From a checkpoint of a small transformer trained on Wikipedia.
Size: 8 heads of 64, vocabulary 32768, 61.2M parameters.
Architecture: LayerNorm before each block, learned positions, biases, tied embeddings.
Each number is 50 + 15 x the weight over its row's rms, rounded and kept within 0 to 99. Layers, rows and columns count from 0. The size before them is the row's rms in percent of the matrix's.

# layer 6 MLP up, 2048x512, rms 0.0621, rows 851-905, columns 64-127
090:51 39 35 24 55 65 76 42 60 38 26 27 53 34 47 89 55 26 45 67 24 20 32 59 55 80 41 46 71 29 76 63 29 39 63 55 27 53 69 57 62 64 47 50 50 39 54 67 66 55 66 55 61 58 22 78 48 68 43 38 69 40 60 48
105:62 47 53 55 41 60 64 50 49 54 60 38 21 76 77 47 50 57 36 68 20 78 40 44 44 36 37 55 52 51 59 51 44 33 42 48 51 71 48 11 47 70 51 74 67 50 43 58 51 49 57 25 58 38 57 44 69 38 46 50 50 41 51 40
100:53 24 54 47 41 55 57 43 65 43 24 56 61 29 41 50 59 73 44 31 35 65 59 66 55 59 37 14 54 55 36 70 38 45 57 40 76 66 48 60 40 69 54 49 58 59 64 40 70 56 38 38 52 56 25 26 34 53 66 19 48 64 48 25
116:45 56 45 68 71 23 43 56 68 58 43 51 61 43 33 36 57 65 47 26 53 42 70 50 39 36 23 63 83 28 71 66 45 48 33 81 43 40 39 48 62 46 61 41 47 57 40 25 71 49 54 47 58 47 31 39 30 55 42 16 39 41 43 68
090:57 40 41 43 59 46 45 51 46 55 46 43 49 74 61 38 84 65 57 56 45 36 60 63 72 41 49 46 20 52 50 45 43 63 73 69 41 55 34 23 44 60 72 20 30 51 60 70 58 35 75 55 33 47 42 66 29 45 62 58 52 62 45 51
100:54 55 26 63 38 73 56 48 40 52 47 50 33 61 37 41 54 56 59 36 56 37 53 48 56 33 52 49 44 28 50 51 45 43 43 55 64 58 60 46 55 29 29 78 37 49 79 57 04 58 65 21 39 46 33 42 63 45 44 47 51 37 73 58
099:42 48 67 56 58 65 63 60 69 54 52 63 68 60 73 59 42 57 75 43 84 57 56 31 70 34 54 53 40 38 27 59 43 66 23 80 74 46 58 41 51 33 47 52 67 60 57 51 77 59 49 52 42 59 59 84 44 66 59 64 46 45 56 29
106:49 89 27 15 60 60 32 45 30 34 73 54 75 54 37 43 67 71 71 66 60 27 64 39 43 46 46 56 58 93 62 66 70 70 69 70 42 51 69 64 33 72 56 50 35 46 50 45 73 32 65 43 36 58 62 60 39 32 69 32 57 54 40 51
103:54 64 62 53 38 44 46 64 50 26 72 39 36 33 36 63 68 74 51 53 58 42 37 35 49 35 59 50 80 38 37 50 72 33 63 37 61 57 71 74 38 42 61 78 40 33 30 44 48 48 30 47 72 30 73 74 50 24 44 62 45 71 52 57
098:44 62 64 38 47 35 51 41 47 47 68 38 66 34 44 68 55 70 52 57 66 41 53 01 75 45 46 30 60 51 44 53 55 65 73 37 41 36 59 21 45 66 35 49 54 40 53 85 27 44 48 63 41 44 58 35 34 71 53 32 58 63 44 65
097:53 51 56 58 27 82 63 43 41 44 47 38 58 56 43 60 55 32 73 36 59 50 44 84 61 55 84 47 57 59 66 46 55 18 87 73 30 30 39 87 40 52 66 44 68 43 14 44 39 59 51 54 38 38 63 72 51 67 29 36 69 59 56 50
091:50 70 29 66 40 47 40 43 58 34 67 50 63 68 76 99 59 54 64 77 42 28 61 66 60 42 60 53 32 54 72 45 29 54 44 59 55 36 22 53 47 79 61 57 55 65 63 37 45 65 33 41 12 64 64 55 79 40 56 57 22 26 56 51
092:57 64 39 41 43 33 69 48 62 41 52 53 45 71 73 60 41 47 80 80 31 57 37 65 64 60 50 43 59 25 45 62 59 51 49 37 64 19 49 61 29 34 61 52 82 62 57 45 48 51 36 56 32 85 73 59 58 35 39 56 54 31 62 25
108:46 61 56 64 77 65 52 53 22 38 79 70 72 85 59 53 59 56 37 48 37 53 36 58 47 45 78 42 38 41 48 54 26 45 59 33 29 40 57 52 69 71 35 65 53 58 41 56 71 53 36 54 67 77 99 63 34 36 42 44 51 39 62 43
094:37 33 42 50 70 63 33 56 37 45 62 60 51 63 55 64 60 54 22 63 50 74 60 65 61 30 20 53 28 70 43 57 62 64 73 34 56 47 36 67 68 50 29 35 49 81 91 39 64 60 51 56 60 49 44 59 62 37 42 41 32 55 46 42
101:69 41 47 27 34 32 81 70 50 69 72 32 61 70 50 37 44 53 67 48 62 58 58 46 40 62 46 72 63 41 52 29 56 66 31 56 68 53 36 38 63 51 09 34 39 46 61 51 18 51 47 58 60 64 51 62 72 34 42 41 51 66 64 63
096:42 33 40 22 55 30 48 33 67 45 58 21 57 48 42 43 71 33 27 47 41 86 53 57 28 49 58 41 34 63 43 39 60 60 43 60 31 57 40 30 59 65 37 29 74 46 58 37 39 59 52 53 36 48 57 59 32 67 40 35 75 55 50 46
113:55 50 46 66 69 22 50 29 42 48 57 42 58 78 57 68 44 53 61 43 49 49 46 59 65 45 21 68 53 37 54 38 30 49 49 53 31 45 40 51 41 41 43 36 46 62 34 45 32 60 54 64 57 31 45 61 84 53 33 66 68 14 77 68
097:57 75 54 68 63 59 17 41 66 47 37 41 42 49 73 62 49 41 44 71 59 59 44 28 46 51 33 54 43 53 74 71 56 61 37 50 43 66 55 53 66 64 43 68 32 47 48 32 31 51 44 65 49 58 58 76 71 76 38 42 45 67 67 27
093:40 36 44 43 46 59 43 56 76 36 47 51 65 52 37 20 69 50 38 59 50 63 55 40 72 49 37 48 73 52 47 23 52 78 53 50 79 40 56 48 92 59 29 57 69 43 45 46 57 62 85 50 49 52 42 49 74 53 69 32 51 28 78 56
087:52 50 56 69 39 84 53 53 41 71 33 66 46 62 53 44 38 41 38 40 48 45 21 37 30 76 55 32 43 39 51 51 30 58 65 64 49 55 30 65 21 53 62 67 70 69 29 21 68 58 58 32 15 36 29 21 49 44 61 55 50 62 51 41
105:50 51 27 20 36 40 70 51 52 80 42 50 50 38 70 56 47 40 32 55 62 51 46 58 38 53 40 52 52 45 42 60 46 37 77 42 62 37 09 40 58 39 50 50 48 37 23 55 46 49 61 58 22 53 44 63 29 43 47 35 39 61 54 52
100:53 38 33 24 51 31 60 55 57 48 44 82 58 60 20 14 68 63 35 65 72 41 42 71 31 57 26 51 48 53 49 53 51 72 19 83 42 41 43 47 37 48 24 49 49 41 37 53 57 57 36 46 36 53 25 39 45 38 47 43 67 40 61 66
102:59 48 42 50 59 60 59 68 47 36 71 55 39 49 39 48 46 39 67 51 21 40 33 67 64 51 41 43 59 76 68 86 44 60 41 24 42 82 73 48 67 54 56 42 50 63 49 55 56 54 74 69 43 64 38 85 59 48 73 63 73 58 77 36
103:47 37 36 28 55 57 52 38 50 28 37 71 56 26 67 36 27 77 43 63 42 46 51 30 60 36 55 67 55 13 56 44 41 51 43 59 62 55 81 32 55 37 33 36 33 47 34 51 68 63 60 53 58 68 75 57 36 50 36 60 44 65 72 37
106:65 25 13 20 42 79 51 70 49 43 52 54 32 60 56 68 49 33 49 61 33 76 34 42 65 60 38 47 57 68 49 79 54 51 57 26 64 27 57 44 66 44 25 53 25 54 35 48 74 53 28 56 44 58 47 52 70 57 53 42 42 68 62 55
107:64 64 77 40 51 49 50 52 36 56 54 24 59 41 22 81 65 22 48 47 40 50 60 49 45 55 70 42 60 69 62 71 59 58 31 54 62 42 35 61 66 37 22 42 61 47 51 82 55 75 55 69 56 37 52 54 16 42 34 56 57 66 38 66
100:38 68 59 76 54 37 73 62 41 29 28 47 71 66 60 37 47 48 40 38 75 75 16 50 51 55 71 76 45 75 61 38 46 65 29 52 49 44 50 45 56 35 51 42 50 41 38 59 45 59 39 50 41 65 39 98 60 31 41 75 69 45 68 47
098:42 56 79 48 32 59 42 66 58 64 29 77 51 47 36 74 43 71 59 50 69 40 47 62 54 64 33 57 50 30 47 28 67 45 41 36 56 45 67 60 46 34 49 54 85 73 38 27 75 56 34 59 54 60 54 71 31 39 56 49 37 51 64 28
092:54 61 16 39 62 81 47 40 31 47 46 72 33 70 73 83 54 67 51 48 51 71 47 36 06 15 54 62 46 51 48 28 41 52 46 23 55 59 30 24 39 37 40 37 45 69 40 53 48 35 63 77 48 63 59 52 60 45 43 22 63 44 86 39
094:49 49 97 41 54 33 67 38 63 74 75 74 36 67 30 63 44 50 68 48 65 55 38 92 54 55 44 51 59 46 40 59 70 46 55 65 46 50 26 44 22 29 61 54 49 71 38 62 62 36 52 84 28 28 59 08 46 55 62 45 53 57 52 29
095:39 50 55 43 56 50 50 06 39 51 22 63 41 46 50 72 70 61 55 69 74 36 43 38 33 77 48 52 52 51 44 59 42 74 47 53 45 66 42 38 45 67 41 43 58 55 78 11 58 69 54 36 24 40 68 37 58 38 28 55 38 57 63 37
098:84 42 81 26 44 34 47 60 80 32 39 55 42 42 72 36 49 53 22 64 54 65 55 51 36 61 29 49 52 53 55 54 59 62 70 54 45 33 37 19 24 49 66 33 50 52 45 69 74 80 47 38 57 57 74 40 73 45 63 48 78 48 63 47
102:31 59 31 77 36 56 38 37 41 53 78 54 36 75 59 73 65 44 37 53 36 48 38 37 46 38 20 48 56 45 60 48 37 30 85 32 47 38 50 41 58 77 49 35 63 36 70 43 47 72 70 57 42 83 38 44 71 46 44 35 59 54 47 57
109:56 75 30 10 45 20 54 45 76 63 40 70 46 64 54 70 42 63 40 60 67 66 34 55 55 43 35 52 36 38 68 41 28 61 60 35 69 44 61 60 47 31 58 56 42 50 56 49 37 35 62 85 49 27 61 48 56 65 46 40 38 41 57 51
129:35 65 52 59 53 35 41 44 55 50 61 56 29 51 47 57 58 50 37 56 60 55 78 45 51 55 78 55 59 52 57 45 52 29 55 59 56 62 59 66 68 65 71 44 34 67 80 53 61 70 44 60 29 53 42 60 80 30 47 49 63 55 52 42
087:74 56 77 42 50 61 49 28 61 56 65 33 43 38 52 67 62 32 18 76 41 73 22 64 58 55 79 62 28 72 57 31 68 17 42 30 23 79 61 29 57 78 48 70 56 17 46 50 69 25 37 55 49 51 50 53 52 60 57 60 62 46 26 42
096:52 41 52 58 50 65 46 49 49 45 32 60 33 73 72 49 60 34 30 31 67 39 57 30 48 51 42 42 75 11 45 35 14 70 70 27 71 36 32 68 72 37 30 34 54 61 68 20 50 40 26 44 65 52 38 49 65 58 49 42 45 57 38 80
090:31 62 70 51 24 43 30 38 49 55 34 43 49 63 31 49 50 43 65 59 60 52 48 42 57 50 53 39 55 81 63 79 59 59 26 49 65 26 80 53 53 54 66 53 38 88 44 56 44 56 45 43 55 30 60 48 69 58 54 45 35 40 53 36
091:60 47 65 58 29 61 47 61 46 60 33 38 27 25 48 69 66 53 49 81 61 62 51 59 33 59 71 73 31 20 28 58 10 82 48 41 54 32 25 67 72 64 49 72 61 70 29 39 43 59 44 45 23 54 81 48 55 32 29 79 58 43 75 17
099:41 73 45 49 34 38 42 54 61 58 60 55 40 35 51 62 34 62 33 75 52 58 37 55 54 50 54 35 61 59 91 24 64 38 56 39 59 78 45 51 40 57 32 89 54 63 69 57 58 36 74 80 61 36 80 59 26 70 53 32 62 59 57 23
093:36 53 48 56 18 54 57 73 57 51 70 33 56 41 43 54 48 99 60 40 24 41 14 89 22 49 57 48 43 52 68 33 37 44 49 24 67 33 70 48 70 58 55 34 58 66 50 27 40 53 57 31 58 59 38 11 47 21 59 23 69 53 57 26
099:61 43 34 19 46 34 29 66 48 54 46 44 51 43 41 43 35 59 62 52 47 51 37 37 42 42 40 69 43 24 65 66 65 34 85 39 99 25 62 56 56 39 49 52 74 51 51 77 51 72 33 69 41 13 26 30 69 37 45 41 45 57 58 50
099:27 61 04 50 68 46 39 22 73 69 44 71 59 30 60 63 50 26 45 52 15 75 36 55 32 51 55 72 52 38 56 25 47 32 75 51 29 47 54 53 37 50 51 28 42 73 70 45 58 59 50 55 67 51 42 40 75 42 86 69 40 53 51 49
097:51 64 46 42 71 27 36 88 38 17 68 36 41 32 37 60 49 69 45 43 63 56 59 62 40 39 43 38 48 52 55 49 53 99 79 32 48 02 74 35 36 47 44 37 38 75 69 50 59 36 46 50 36 39 53 89 62 58 58 70 68 38 37 30
120:63 35 83 53 50 48 70 50 24 51 61 68 69 64 40 53 61 50 47 50 65 52 55 37 37 34 39 85 32 85 53 43 31 34 70 48 53 40 52 46 34 54 41 57 46 55 64 45 71 62 67 79 38 71 34 52 59 32 45 59 73 34 28 28
095:06 52 60 55 47 42 49 40 57 40 53 70 45 35 49 31 56 72 37 54 31 41 40 40 60 44 69 48 27 35 51 50 41 51 52 35 48 44 38 34 39 61 75 36 57 57 25 74 34 32 40 45 46 56 43 52 66 44 31 78 33 22 40 61
104:51 35 72 41 44 53 69 14 30 59 45 37 73 77 56 43 56 41 20 33 36 77 64 44 45 39 55 59 67 63 26 42 64 59 75 54 84 37 47 50 73 72 43 41 52 37 35 67 34 12 51 32 57 57 42 37 16 71 55 29 41 55 44 82
092:64 62 39 18 48 69 72 57 51 64 62 58 64 59 53 54 72 46 59 66 47 50 42 68 39 44 52 40 52 60 41 25 27 62 72 38 45 34 47 43 42 39 44 20 28 65 66 49 70 21 63 67 50 49 62 35 41 41 46 53 73 72 56 35
118:53 39 46 39 52 39 48 44 55 58 64 32 55 63 53 67 78 56 55 40 49 32 73 44 47 41 38 36 43 28 44 56 55 63 46 64 62 57 48 41 57 06 43 31 62 50 17 25 19 51 55 53 69 29 36 61 60 45 51 46 43 58 75 41
107:49 48 57 47 71 46 43 58 41 60 54 22 47 54 42 44 25 43 27 64 30 45 41 55 27 38 52 37 51 37 49 53 66 68 55 46 48 41 59 57 54 41 56 41 37 56 44 52 48 18 36 35 45 30 57 46 54 52 39 63 66 50 48 61
106:38 48 46 47 41 46 57 48 67 42 35 34 64 36 62 55 46 46 42 36 69 39 80 27 40 23 56 61 40 42 65 58 45 60 54 43 57 36 38 35 47 34 26 60 46 68 23 47 55 51 80 67 67 37 65 27 66 45 57 64 35 28 36 37
116:23 65 36 50 39 44 70 67 70 18 31 40 46 47 49 80 42 57 53 47 24 40 52 47 41 50 61 40 46 52 50 56 55 64 52 41 31 51 11 16 31 35 59 47 61 38 35 56 48 53 73 41 36 46 22 57 38 77 34 57 44 49 30 38
097:24 32 30 52 76 52 41 48 45 35 68 49 58 41 38 50 36 06 55 28 87 27 60 68 64 18 55 32 60 60 36 55 13 47 51 44 26 29 82 23 53 57 62 42 60 20 52 47 81 58 44 54 45 61 47 45 65 29 59 38 36 49 43 51
107:60 72 59 46 70 37 35 33 58 42 56 55 32 40 48 55 44 59 51 46 66 74 35 65 47 65 53 40 30 42 51 63 44 69 53 73 68 54 76 51 39 72 61 58 50 71 68 41 47 40 83 76 41 68 57 51 43 46 56 63 49 47 64 61
# layer 6 MLP down (transposed), 2048x512, rms 0.0952, rows 851-904, columns 64-127
087:33 37 75 71 48 33 84 81 65 35 26 44 63 36 64 20 49 42 49 59 59 51 36 69 32 37 43 44 54 67 55 09 55 38 69 45 52 53 49 33 33 74 46 31 46 60 65 32 55 38 57 49 37 53 58 62 61 46 63 73 50 66 49 43
098:76 35 56 50 43 50 38 72 52 48 46 65 36 38 44 65 32 59 51 67 45 38 55 55 36 47 66 12 54 60 53 38 54 74 13 61 45 49 89 44 51 73 46 48 46 46 29 62 76 75 62 38 64 49 47 51 36 32 36 54 60 57 47 53
097:21 43 34 74 28 67 53 69 46 67 48 57 84 39 47 60 49 72 35 61 59 45 07 56 78 62 50 56 72 48 56 78 59 49 49 56 65 56 49 67 69 50 38 58 52 36 42 57 31 29 41 53 45 41 30 40 67 60 65 61 43 28 45 59
113:32 35 44 47 36 32 53 42 34 49 14 69 63 61 46 62 62 57 57 53 53 33 79 37 61 68 47 35 59 62 63 46 46 17 62 43 36 71 45 45 58 65 49 58 27 42 58 55 40 48 44 44 56 41 41 30 50 44 40 39 59 49 63 56
091:42 62 45 82 00 48 61 43 54 51 29 26 30 56 57 42 42 57 29 43 47 54 42 78 47 51 60 33 24 61 39 50 68 54 60 58 54 52 21 57 50 52 58 61 49 35 58 28 48 42 44 46 33 93 56 41 72 61 57 65 54 40 60 44
098:47 63 56 72 45 66 44 72 52 35 61 39 47 44 89 51 60 52 45 59 38 53 62 69 62 34 51 00 36 57 53 37 61 40 79 57 68 49 49 57 61 51 42 47 72 50 35 63 35 42 21 50 73 28 48 33 65 17 43 85 51 37 46 21
102:68 66 39 18 53 26 25 46 58 28 25 54 86 69 49 26 57 47 60 64 28 43 66 36 38 59 37 29 64 70 49 68 62 36 73 33 61 36 64 73 56 78 28 54 25 40 26 39 68 43 58 44 57 41 51 15 59 57 35 33 34 39 89 77
104:33 34 45 54 71 44 42 57 60 53 52 44 74 67 25 88 33 52 56 64 42 43 36 43 64 47 45 52 45 26 77 86 36 47 46 47 47 28 32 47 29 59 55 67 27 37 30 37 53 52 48 57 26 49 54 46 33 54 43 45 46 67 47 52
102:53 70 51 42 44 50 62 56 40 47 59 45 90 70 59 56 64 77 55 44 64 66 49 67 50 16 56 39 27 40 50 49 65 48 73 50 35 37 43 38 47 32 22 69 74 53 39 56 59 31 56 48 25 79 43 59 64 76 48 82 64 51 29 63
098:51 40 71 20 52 55 40 35 54 41 65 20 46 64 35 59 64 38 59 57 69 37 45 39 71 53 45 54 32 50 63 56 39 47 77 59 54 69 66 49 38 58 39 37 65 58 39 47 42 22 55 28 31 46 34 56 48 40 75 51 47 64 44 48
097:45 48 74 56 32 68 35 43 38 53 47 68 56 57 42 49 59 50 08 50 51 34 28 53 65 51 41 56 53 55 39 17 45 79 55 19 40 52 67 41 28 58 51 43 41 60 59 67 26 45 50 59 23 46 36 72 77 49 57 64 35 54 62 49
091:25 57 21 60 41 28 23 70 58 38 39 32 34 77 61 53 78 03 53 44 35 20 41 71 47 31 36 52 34 48 51 54 66 54 63 54 52 60 54 67 30 64 34 44 71 51 38 57 41 66 49 49 72 67 77 68 32 38 44 55 53 63 45 65
095:61 49 29 99 63 75 68 41 58 62 78 38 54 46 55 56 44 56 42 61 66 55 55 68 56 38 64 26 55 68 50 56 55 47 68 37 66 64 33 39 39 65 46 24 29 28 39 50 35 42 54 46 47 75 50 25 30 48 51 43 43 61 52 52
118:53 43 58 40 46 46 32 49 60 53 31 30 36 40 45 62 53 65 65 44 40 47 65 67 40 50 49 52 47 57 57 44 32 65 50 50 40 41 41 36 36 52 59 54 37 43 43 34 65 64 38 48 33 57 54 50 23 43 75 72 87 60 61 62
095:52 56 63 64 32 49 51 53 51 59 44 44 77 31 47 51 64 67 62 55 73 49 91 45 32 50 36 67 44 43 20 52 61 54 56 54 36 72 43 40 26 49 19 38 32 23 44 42 50 37 54 78 41 47 26 66 42 51 51 51 59 48 75 72
105:49 43 44 45 42 54 67 39 40 43 73 65 46 55 70 55 46 47 50 63 33 51 44 65 29 44 37 48 60 50 17 49 32 77 15 16 46 50 77 57 36 43 38 58 42 53 31 82 56 63 46 46 76 54 45 47 63 46 48 48 38 56 40 71
094:44 50 44 45 38 88 57 39 43 73 48 67 75 59 28 54 73 42 39 47 68 24 50 71 55 37 41 55 38 49 69 35 48 37 60 40 28 49 26 61 36 63 30 46 13 45 54 81 63 45 42 39 71 35 47 45 68 16 78 37 48 57 26 63
116:55 73 54 35 51 31 47 51 67 73 77 39 39 49 51 71 45 61 69 54 45 58 56 34 41 31 17 27 33 33 64 38 49 51 42 33 20 38 78 72 73 12 42 33 43 32 29 46 49 41 55 58 46 44 41 44 62 33 50 57 63 53 86 59
100:34 24 42 38 50 39 48 58 60 38 42 67 36 67 56 39 41 34 42 55 24 32 48 60 47 60 48 43 59 30 41 57 39 63 62 35 35 45 63 76 40 64 57 43 67 80 65 67 50 50 71 29 63 47 66 49 61 35 58 60 56 47 47 18
094:58 51 26 74 62 25 52 38 53 50 32 47 49 41 63 53 24 43 51 40 65 51 28 62 35 41 24 71 26 32 51 78 37 35 38 40 57 61 55 39 59 66 40 46 40 54 41 09 69 66 43 64 71 61 43 56 52 34 51 59 52 73 23 32
085:48 47 55 37 53 41 42 30 42 57 32 29 75 68 38 82 23 52 59 46 48 56 50 74 47 46 63 35 61 37 62 86 37 50 49 54 64 50 41 49 47 37 30 23 22 43 53 68 49 36 54 41 78 43 61 48 27 62 36 52 45 62 52 67
105:47 40 46 32 36 23 50 66 37 55 41 31 67 56 33 35 24 50 76 45 67 24 25 70 36 73 45 44 41 55 60 22 49 17 76 33 42 45 40 65 33 74 44 52 41 69 44 51 46 31 53 75 53 73 42 32 19 73 22 22 43 44 59 49
100:38 68 60 52 65 55 63 56 68 44 27 40 34 47 35 56 43 45 18 76 56 27 70 69 62 46 38 14 42 29 53 61 55 47 54 41 73 43 47 47 73 50 61 72 40 16 43 69 54 48 42 54 73 47 51 26 53 71 31 47 55 44 36 37
103:57 60 29 47 42 41 30 51 54 55 38 77 20 53 66 27 50 44 58 44 73 71 29 53 41 60 58 30 37 45 51 21 47 57 43 54 63 64 25 52 46 75 75 41 52 60 31 71 61 21 13 58 44 48 65 67 49 58 64 63 57 49 79 24
108:44 46 30 56 28 57 53 46 33 70 30 40 39 56 49 78 24 37 65 70 46 38 39 49 22 50 51 60 67 55 30 47 51 43 62 81 79 43 65 59 39 78 07 51 30 51 80 82 35 46 55 33 54 51 46 68 52 40 63 22 30 15 46 71
117:25 51 80 44 18 19 69 47 54 33 39 44 42 36 57 67 76 17 25 39 60 50 60 83 63 59 64 53 45 50 41 54 49 60 35 60 22 61 40 72 74 31 47 71 50 44 51 41 18 58 45 35 53 70 58 61 67 42 44 22 31 43 76 52
107:38 48 39 47 56 49 54 47 79 35 48 49 48 55 55 55 24 63 54 43 57 60 63 64 82 26 32 78 51 37 45 42 26 65 54 58 73 83 63 46 79 75 52 60 27 53 49 42 65 45 57 37 61 33 53 75 45 29 41 45 56 48 32 63
099:59 53 45 63 47 17 34 76 42 40 35 55 64 59 46 61 68 62 60 40 66 52 29 46 50 68 37 53 30 57 41 57 33 49 41 62 44 67 51 43 61 47 35 56 50 37 58 52 48 18 62 68 54 39 63 45 69 31 43 81 54 48 44 59
107:42 44 53 35 55 43 53 71 25 64 67 50 49 33 34 69 59 29 69 38 31 41 48 44 52 20 55 62 71 40 40 52 41 66 43 47 48 59 55 70 24 43 57 35 41 37 56 51 67 48 48 45 49 56 33 51 54 58 81 54 70 36 42 64
090:29 52 31 60 69 51 37 34 59 38 42 33 34 10 50 49 52 20 18 63 47 24 52 48 65 70 59 41 47 58 55 55 33 70 28 53 47 60 80 64 34 32 62 47 36 62 53 25 35 71 41 60 51 33 41 47 51 44 70 52 43 52 38 68
090:37 59 37 43 37 72 70 27 64 41 22 17 76 53 24 36 28 25 37 42 56 56 52 39 52 30 55 60 23 62 45 75 46 57 67 40 55 52 34 75 32 69 64 57 31 58 30 48 29 51 44 60 44 73 18 66 43 58 47 25 35 57 59 54
097:47 44 20 28 52 55 57 49 29 49 44 64 43 74 68 48 61 23 57 50 39 61 32 44 24 46 75 53 47 50 79 33 50 78 41 48 35 47 63 20 29 55 48 27 58 35 19 44 56 81 37 58 66 33 68 50 42 55 53 48 50 42 81 53
098:50 46 50 48 62 52 53 61 55 54 83 73 13 37 37 64 28 73 57 55 39 25 46 57 41 85 84 71 95 58 32 77 43 58 55 44 44 53 55 39 40 51 45 49 34 62 59 52 21 31 44 28 65 55 39 28 37 79 78 55 49 77 54 54
108:43 63 27 37 72 41 29 64 50 68 71 48 46 51 59 80 54 56 78 30 53 47 45 62 83 45 28 64 35 60 70 61 27 58 48 43 56 43 51 28 43 48 34 51 54 16 50 41 52 61 39 48 27 45 19 72 40 48 62 45 55 42 09 49
120:51 43 39 38 64 24 34 50 68 52 48 56 36 77 50 72 58 70 52 65 51 37 61 51 52 52 53 34 59 44 51 33 30 41 47 41 71 60 49 24 34 36 66 27 63 50 73 27 83 45 44 48 42 43 67 45 70 88 59 67 62 57 72 15
134:47 24 61 36 57 46 45 48 51 50 50 76 37 45 52 61 53 73 38 32 42 41 59 47 46 41 68 46 34 36 52 61 43 54 47 61 82 43 66 58 73 61 39 58 46 54 40 55 42 75 33 31 49 30 34 51 75 48 85 52 40 60 27 31
084:19 85 51 51 73 35 52 52 42 44 88 41 63 55 40 60 50 10 68 55 44 54 44 56 51 44 36 46 54 50 54 55 50 20 62 26 34 58 63 69 45 37 65 38 47 51 78 59 50 60 47 74 38 46 48 35 52 59 27 85 57 34 46 27
086:36 48 54 26 52 46 47 92 33 55 54 73 50 38 49 52 42 66 15 73 63 57 20 63 05 43 69 53 61 50 59 41 44 75 59 61 62 56 64 28 16 44 49 71 29 51 62 46 51 54 65 68 36 31 58 32 30 35 79 50 67 26 53 74
088:54 78 52 58 48 55 39 51 44 69 58 20 42 25 66 59 39 90 64 52 56 35 25 29 40 47 39 35 64 49 73 54 68 61 59 60 75 99 40 39 50 37 28 58 69 71 47 67 80 45 50 33 35 39 30 44 52 21 60 45 75 67 46 51
087:49 53 31 43 75 44 59 49 30 58 16 54 59 27 39 47 59 45 48 41 50 27 75 42 69 55 63 43 34 71 33 60 45 57 47 49 64 66 61 52 24 72 54 74 45 62 41 38 50 53 63 45 50 42 50 48 67 61 47 32 62 38 43 46
098:35 63 77 46 37 11 52 36 61 61 24 59 48 51 41 46 56 25 56 50 45 09 70 59 54 60 53 73 42 66 44 44 61 65 54 48 63 56 46 42 30 44 68 69 73 43 56 42 52 43 58 42 73 59 56 35 59 46 63 19 58 40 51 38
094:42 44 55 67 31 54 27 50 51 60 59 15 45 84 67 38 52 60 68 44 32 75 62 48 37 64 54 61 68 32 72 67 66 66 80 61 66 54 26 68 59 46 45 49 26 76 36 53 41 57 38 50 49 48 59 53 57 56 43 74 50 49 34 64
096:80 67 60 46 50 49 87 31 34 52 26 52 35 38 44 49 34 12 56 61 48 51 50 85 44 25 56 51 31 60 27 10 36 41 62 47 65 66 60 39 53 38 70 48 67 60 35 63 36 44 48 44 07 59 86 65 49 51 56 35 23 49 45 40
097:43 75 66 44 01 54 35 51 64 34 49 70 37 26 63 15 33 47 63 55 54 56 45 66 68 43 33 59 31 61 40 36 53 56 44 44 59 59 38 60 51 50 34 54 40 63 53 57 32 47 71 54 44 54 50 58 64 63 48 74 12 49 49 64
094:23 41 73 47 55 70 40 76 28 43 63 44 52 65 54 33 50 56 62 61 88 70 51 45 76 64 63 51 63 32 43 36 44 52 62 46 25 44 58 67 59 30 21 59 57 42 54 69 64 72 53 55 60 45 42 42 64 40 57 55 55 49 43 47
105:36 67 51 61 33 56 57 65 67 40 59 65 53 60 43 46 44 37 76 53 44 45 47 29 20 67 58 57 27 46 49 46 67 41 55 66 54 69 36 42 29 47 37 46 45 51 54 51 20 59 60 62 73 28 18 29 54 71 26 51 67 46 34 24
093:09 55 22 46 51 83 32 69 66 58 40 34 61 28 66 72 41 63 75 34 27 43 66 49 42 42 48 28 56 35 41 43 53 54 63 59 23 38 71 43 26 64 53 64 63 52 28 53 30 52 39 35 33 44 29 10 29 43 26 59 56 65 46 58
095:58 71 46 54 28 62 49 61 64 44 64 50 42 44 43 51 46 65 51 60 36 38 50 54 63 61 24 17 29 27 68 28 56 45 41 41 52 47 48 65 44 40 67 46 49 51 33 45 40 44 54 64 72 47 52 59 60 69 27 59 32 35 51 06
099:44 30 35 42 63 41 60 37 59 55 55 26 28 35 40 45 55 49 59 49 41 35 39 69 64 34 57 59 35 36 59 32 46 40 75 42 50 48 57 56 55 62 47 39 43 58 60 74 73 28 35 50 82 40 49 33 33 47 50 26 49 42 37 28
124:32 74 21 50 57 38 31 55 57 57 74 59 46 42 52 74 45 58 55 42 78 54 41 35 56 59 60 51 33 48 44 16 48 43 57 37 45 49 49 48 37 56 80 43 53 71 57 54 39 32 28 48 43 68 54 62 51 43 57 49 48 39 38 52
112:63 62 41 46 48 49 59 45 32 74 48 44 31 56 36 56 54 64 73 36 33 50 47 39 47 51 37 39 58 51 68 51 49 63 58 37 35 39 34 43 32 35 61 33 53 44 64 50 62 41 61 56 99 44 46 49 33 52 55 75 78 51 50 18
103:17 39 38 25 36 44 37 25 58 23 50 59 53 57 44 94 54 64 39 55 56 54 70 43 29 29 39 25 01 67 49 63 51 59 37 67 58 31 77 36 43 50 37 60 42 10 61 54 33 35 40 35 45 49 59 51 54 51 39 41 52 48 69 41
115:14 48 38 61 36 54 52 37 63 69 18 62 37 45 41 50 52 32 52 66 63 31 71 60 54 49 70 57 40 47 72 55 62 43 63 43 08 50 42 36 61 64 44 28 59 29 53 56 64 44 55 47 63 61 33 20 26 54 43 39 41 61 62 64
100:39 42 52 41 62 65 92 57 57 31 39 54 49 80 76 51 33 35 67 67 44 61 42 58 50 42 88 48 43 36 67 69 36 32 49 71 53 46 57 61 64 63 49 66 51 54 41 51 28 50 68 26 34 76 63 76 63 50 37 56 75 32 75 58